Each number is 128 + 32 x the weight over its row's rms, rounded and kept within 0 to 255. Layers, rows and columns count from 0. Numbers have three digits each. The size before them is the row's rms in percent of the matrix's.

# layer 8 MLP gate, 384x192, rms 0.0742, rows 311-344, columns 0-63
109:124108118088120075142127066189188136118120128099152107131128062204140129174108174121161131121171152171163109117149132123120129138142133091153114168186142138081100106112088125158151078090131068
089:108114123138130160179210082175110125185088163123189092122105176102128087085122119160120132117100143128098082181110071150109160174169109116150158096140176110175092165145106092119120096139100157
136:158174154134110142159136069205139124162129142146152074075137141123181176115146067123145097149161081128131088154174090127164167162144130163188106148178150137178141114110127102128167156145136134
094:110149144144143130078134065127104097192073184140098068090169151078138143133105130119084095173126092111113081168139074065098124219134136168132116121177173106169166157109076172183077077125163090
105:091119170176143187177102126154132080160090100110129127120089152122098143167136114117056130154104159116110113130166136149094090179145129107205157154105091138099125168058059094136074091142141143
098:135120109167115186141090161145183167127073087104129134182191084167101088102140118140066113102109124080102126125150117155172120104117095135158129212121123096173136150111129173088091100117125150
097:143152132157145120209156133161213169109121146171118082146121145164116135093170163115167177167084163149132155166089116146108102179124036131147070169142135129130066108183106158162109094150150115
095:150120125117132096089120104203088175125131119132108069113153111127119096135074114168160156163155096181141124131127111102189204136073161140117112135143116134167089142118145146155179139119092101
103:150108130151111099117134141117122095224112170130143120152144109123082170076111137125091152096174133091096089155181139091101095128121083098113110145108097115102106119121100167099159132143205075
096:169157175152176117099140098122142110114052083161173074110089157167139142153183112158139138117115163116146148161116111167158070117188138104174116139122084165153164132151146124098123130143151104
108:125138127110125170181141119100143078185110114141157107144128141181194107115095093116123099169120125166147155106151100155090161188105128127134060209124136121136131100119056168126158074106183103
114:080105133138096102136118149113075133145134120133123110155124149121136142078114140128134116104110123087097071112178104090134129099095105156179064117087144028105151170138136150043104154164118153
100:149156083149108149159171067125169103109131116112077103163164138197153182109112129091078113115070129128136135180109082156111159146120116098151082140121127163155188103138129184177106173113158130
107:170125109162118125200125148136135148159136125106195124183113055078113142092103144175141158121172156115130081088152055142163172123092040166109101116101069113045122159106098106097129091128159096
108:122080157148074091090129191136141147155114169135073104092111138140117135135164119097185128131140134132195133141128036168084112152143141107119119095125111142115127111113099117157094115126159096
099:160178175155149128123138088176148093129162185114159119091089143096112139136106159127157097059181159115105108085126095103181137127122151095159156108134162157152144123167104108103156136155125119
095:154089119145170112183180043157171081100118130140143128118125077107150092134127128124163160102165209151133052115101067129176062109132169099145180136079161197143093199109088139150158131099137119
092:172123127081038088123155135096087147149133094146142153084168174110048128155140147095109089133150148106123134088155111157119136100111090142118157136128120204156128156093074143117130122133123152
112:136112131187146122134166131102191116176156121123104083189089127101086155116169133126111125155133136086133077128170051153120162125140157126129135195174097106120107110085101133123122105139087114
099:130102107092151178089159081181114153136148114100136148114122165187158131135161115127149066130141121151086130176171109101151160122198105086130137118162162116150120145132108168132147137126134093
101:110102096170129168168116127156123144115134122077152162181085125160173080115160091140124054127116158152069080127162075116205122103127132129117120154135156137177076126060073125109090156081118097
099:122138107150125135119167078133097130138120109125152154107136139150100123126105113111086092103148139075135119182154100117151104165124084099202092148083105147142114191095086133140138107139057116
094:142127135136175167108177131115173176155136116164123107097135147153110135126124089126123142137096103169082144158117081096138064124216172021170143077117145106139171109135127145113182112067149117
098:162178107092160122182086164169113150146043141123143118205077132151150093134167111175137099085135194137122048115117126111188143112110140158083182098127168107210107111154123115100096100182165143
078:165143168137190090109097076121082166094134165167156142096141161121170077088094154178151131197124067119106126170103127066128105110137175066173163072090134112119141125139189146113072131152107196
086:117112153127103190156127156113101123131169107135121138125062151154123150146141138128213122103137103101143096165090144111108132094142142088163103127115122090178168156111196116115118118101124170
095:134146107121145147120112112117060123122163174200189097100115076173140127114111129080099137134149056112110118121110113140104179091120108159125119109156144129161073130098155183145139074070089103
103:159119114132107069127132184179128174196126099136145209124083123159115137120127067091131113084136148086111122193134109122166149119173115157157103102104135137126106115147118179093133155109124113
098:091116089108153134090156092113189074125101095138111108161143137072069085079113116139118096153075086072125129123188080146142114146061182104172115115108113084149143146144122157180093164086122133
093:108112165107116102108142131105095172169118090072146130119128125143144105068180128152159092112082118132120186129165099077070138134113098126193095153183112108113126101146145147107112148124102064
097:188077156135168163151143135114093208146127103145111145099115123140146149123137127159137104138088110127175087148178135125064140126121069130098141149074099085176134132107110145108105118169177106
103:116170128140175042176159129201170151106153147174095101145103150139119057140157182128165153186142176130168101127143101098157100122089135153084186146133178137150046170106103146125128119131107113
103:136138125113143103112151105102159125191143179121151098109104108180104124135172163099169100071143122106149113118175136098190128175078117119126068165091180101176089120118130108115133157117117168
080:145113128101086129084063184136163091156098160118094172155194144186108131101098125093180190117163219101151153184176123109079144140181129162115107111138058150115110083120126122145193095123078134
# layer 8 MLP up, 384x192, rms 0.0728, rows 311-343, columns 0-63
109:104119100087120126115130100153168152123166096105174143075128101185049104132157165085106143106143158101197112098108221122156132123123116125133150148185137144085114076128128138140151065129101112
090:131091098146079121191163094157091123159084170161169110105137132100106130118053128137139157125144114098095092185121109087121161162151189106115163105123173124153091143123147086135098106178133123
135:167155141108094145145118133149146132118117103140148125087162082098157088129119114197153058079116103092084139136138142115141127168035123166206137143110127163163116145078124120161128189196115100
101:168171139126113209189190181099132144083150101127149162138096131136112154133144101138118129073115158118148186102113181193134129050117092034135138132102087096109113102169130117095107162099136181
103:189130105100121100120155115119169183098162182112190130101138126152155116091131137159191104122163106181134138091073111125156144061155090178099090128188141114207116115154123178189176131144128128
102:127101121141078158145076159156165144138084099156082121174214124214079087105120120153168185146110144106151167155132118166129139099140128139121113205133116137127136094157134160039095148184147124
097:182106121161146126124179205123162161070148119149108177112115116194111100130167134086167198170077138088122173124092123126116093147116081148121071149152141112139054116201091108173143104157137162
099:066134099148083133184113156021153102094179122096132130108111125139089134164151146201111119091141150094189111116091158125133133080115166144153148101130126113098107100136117055138158049067105099
101:077141172135147109149096085107097082163153103077135118167130109147166092120066123145122111097171110122106105098148166127125143122117169086100119109171124086098150093139110186102190111145143106
092:149172138100132054173040125132120096123061077160144106142118110114134117161130133124121155128147146165159137180122151111173113138133123075091183127084143141140157113148184084103115145159140108
111:139079118154129078154120112146114108050085096103101054131124139158120137124122089143122144111068192158120096132068128141165134094095121107172137095141122110121119128164116091180059115136130137
108:064131126085141063191148125186155099130170163121160096123073180080160084131134144164111134179171122126124094129174153136174150111119164190124117166150140203127084139129107121152157129158116067
097:161128136111109080067099087150134178172048164233146095133128147136102103158091173143162123169093128135183140193127177134078113124139127147142134093116153164120161099083127116134133141135094151
111:122125131087152079139132114054130125113152096109124081127154126123172097147168071173129153068099134173107114078140082093192177139078114058132148098105123161114097145148166174110110169098124144
106:184223157111147135163131088137088085095160133084157130136087176149140092209135171144136123091160132143138138106099192168134109138148126134092092149065183139159099149064143166081154141092143139
103:167198128138147140100103093132126131142109165078141126082174117146111149132171141106119151092184182090145177126124205161080101095146130161157114147136054164097172163108146128094103163140094094
099:138132133180133164085087143070077185174125118102093078086160225187132109100113134143116119154127119112119183149129196141105159143147101129136084169144129092158141086114140158120079094162109152
097:142110134067098121110157121114039130137109129165121165078143150155021104173134156115102121152152133125130158103161159127078163095132124125093143088125114190111137142102109136128093096114113170
107:135138186150058093157155166108181148156219131113091112162106119133133134163188139122173165147111125159130098149148031080143162124106160140148103169211101106116082109111148116089179144167063123
104:137156145161079086174135149059144075135099138157188117144090101149138076133094130120221104056106164101100094095074159179136085101119163134173093153075106200108064124109095088125151177152122194
101:181121142135185139156129135146151077132129065156060169126095098086091171151130118128099131084222088106135115126157148131133106116188136081097119143099149140116141159100122128057121084099102182
106:157128098146134106172124117100107095079125144128159104144076116154114065144155119099109119112166158100154087113165067128109148114107073135128106153156129125113101137109145104201179081164071119
093:121131067171154068156048141098152133103163137112186150139102068065188135198142162115109141112167115143235160097145072120164123131074079174114116125181138113118103127124131101130174210159165110
099:105169113136071192144100161108108132189173082193083094142116088147144129165137077113109134118126123097150101155115118160148159136043151147165127100150154162115129079153104126095118093107110158
085:129122079150083119144040157071113081109122127104105128129145111144104143165109138061145113106185145075138114112140142168159183134145129193083136146154130102129166111104086114132186124134121118
091:108153057125134058083083172137129180142152090144150142108201081116105146111126077121132162107116128178127144183141180098176098135124125185073125098125113154161130095143127126098112117115115120
095:051132091090090152158158131157157138097128149098162130100093112109122169108119108088124160128113117146118162113118163123166123118109084169112113192125134127128127140068083120142072080125154117
100:102198080085142061093159159143165133135112090150108132078130150164109162142117130082108146153132042092163142125156137114141166103137142132151102114187144142100113095162135153122140063095105087
099:127153155151175157173177147107128121112174088116151104179125086124101154160159148153091116115146139085127099144124182176133111098131094201126130141140164179149094136131121166102075114163131114
086:112087087125108127175157145070141145168140111103152171138141164093105139129111102141090123090131108108104102165127095158161116106134100128117126093169112154092168167147141084138136112111207142
096:217075102130179093174117116143049184130138109132064146122094109122135131119113150157176179147156108183134074189169104098088164151083112125053170099111109127156111116110142072132161067164105099
104:117102081104133101158124133095147184171110198130110113151107093045149129087146094154137116106071120147085163126122148207113160084139099065125091147087097152136122122149134085108120142152160193
106:092093120171117087132097139071107107122145175105116097098118075132144148098147111093156082133186163211101195112145125061145127194133143106157124156085119117153154193094132078150122147090129170
# layer 8 MLP down (transposed), 384x192, rms 0.0621, rows 311-343, columns 0-63
109:149178099117135124096095156105124163165160113147152104121141149122099119116141095123112097069113132084149180130092169097147147099149107139111162061082151198123130064117202145123148140161118113
090:186143095164101118095106154109127079127182137137164121097196113134111141169102117128133149191138136126129132188130152084135142102131156120122149085155144120120093104115211099150135120115175128
124:130088169071182115106100155117074134147111112126102164081121149173091084100144101156085087133098083175069159140165139161108144178117171055126115084125160139134096105056220129186111194179099096
097:142189159138127214137141135134092119145117147131160127124118147104137172161068101131118124105122168131143130083124070100107171106083124086107156113127089084156177094119202157130112076124131126
105:112122121159151155152120090161159153136130076188141110114066145090122067074110119166146087153116147139141062115147113147074148104165156123144138093142139124109134160067128152225134127142109152
099:142148064117126128132041180103137156186142087168092157130159118138118096165155112136189157218122162146158177162082146148104131145142136108093152113140070161059145143158201134107151142135152081
097:116116105106113159115141142064094127051117078214134148158144140131145126126097165131133102104087111123124165150107174110175125119178134145076185114100101079099101118155203138119101132095155138
096:106132106100110130158146139180162158153089105170179174198103141129127177139119140090093094101061112107132122167163125134075053095140098140115139141137106141111121171205088083113105176147173133
102:183140108108120109130126122096094118071140105096141124162126093119150139089097135104118134193160083177153116112149131139147127136135136163097107119106119108096092131150133109134122131165161109
093:085093126086083118225063140145132133098159124164110107093157129088078152104074096108152131114126141131124149107141174115106180133122135102076144120114182122085100157090175117138185077165161115
100:136123117130088148102177100071150085155084161146127111135096120092118162108122107156092148175115210128177102126063097095139123095128147124192117127140096117130098233115027089164025134092169149
114:090130166153085096097111137140126116164082153085181127173163124114136139117128115148158159128116158111079094125097054072170127090074110164112100184128104193118164187135136111078153161107111115
095:120116129096134124126077186104142152095149104142138165083157054125132146090154101157156125143140111066119062071103074123190111118137106096091203159082121098128085170122117133142182116099100130
109:154120129071104125091135135161089091172113123087150094119052124094134140106153091150112088125148049172144105161111067109130105180117136156128178110158116107104097041189092119169074148131103136
108:101103085137071117078147170111140125188135132137104172098079134147115180142100115063180148110090105138172140097172120168081153178114111116125157120148133172107137158132127136140033145152119068
103:119162147104144178115087161134173164121063094044111108118118152173076105150158108127123126090098115114197131187116132133142113131165109117165078160187076127112154182095122129108129113144071145
100:181084181112112066133180093123205126157119093131172095150151108133170128164123134115156095086141166120111100131101125107148124113128130107107113170112166138135098136096029150136112117135131147
094:150124150112175144133132116126133144089099109134123117094127127164142125142134064162091155135075143136153184170185125079100173118119101095121122093115111103108122095129255137135118095085128143
108:163136134128110160092110157134090118105169135129182150108143127139198151157140146100157168110159172197172185127098150096116100136062060111171107140164100097142147023120201121172121198143138130
103:161095113128125069089149126148129115157108143110173161156153115190160122109104082137128072111109170112138176121165119148120102104171127091120104105132112172152119114150017128165136161149097183
108:112145152128152119160143094157137103179152112084080144117125146088086184154117088126093124031177062143085142109148154127157113126136110057105128124106187136116076127066136176115174105091092151
111:118109113193137157106098179069181108101155158128109077124085173159037107180198140154191180119100109158152114124108090109140075135127088129103131123132126180110089156105143119183155069146083102
094:138106155081147127093171147186136114135102092163072132070119138188120108083132094110153080188107135145095140143093106124071130081202166087101130131123119096149146160122086117089112041147096137
098:092099152144144128106163145111117125150150100146126131110129155057079160129146095137109209133121099106107138142091098121149090074076122133172120132107093174083162118180135141146124140061106173
074:112141188075113123109210119146134128186159082140155121170093105095133119065165087083138126137096141177169108127149094136096127100115055118124131182168140169111070128151255128162128105142136082
087:107102117135192135159133099105129129157115151148149141161119139128199126075146153164122122125091160133127112082134085171118163124160120105170161066145100131119124111098132140137158095169130121
097:224097086133156111151151142124077139141157158214103081183123119094124126117107127111150146145130103123085128164124100166136175134145163136159125108171131160166102135154176178138139130087082136
102:143149188123163150100156100105133125098102200106175079133134148072128099132118216139069118148097104163141119087086224133089109095097092078065132103129125163174102156042140143139155078148151196
102:135158169074120096156128109105141090134136114088122139131171129093172132154166156105064094125074140096140181133163111174139149144088086122110095130164152141100109106098168167149105189156140094
091:138161123059113092157152082139160095174133136167158146124156093162078117112117106057131124132121102163133132105090081089180101095095132082122105148160175149073164191139033197108192172119135104
098:126137079146119078169119037171177141115184113102090116063130120117103092094138070102140156110140093103089113178127097152123111118089153151103168106175123197105111107127056040125153100116090156
108:131115117030165127137114098124139170147114093068103135132149197120181143082142088104137125138077089141135091151138119165080137159148151122151088101071116148116171123119053111116105155103117149
105:151118090146072102135129101094105119115080175084098080129155107082152094150145101131127125173103159108127166150136111096119120133189174070191111152114138065130137168074157058140183134127130157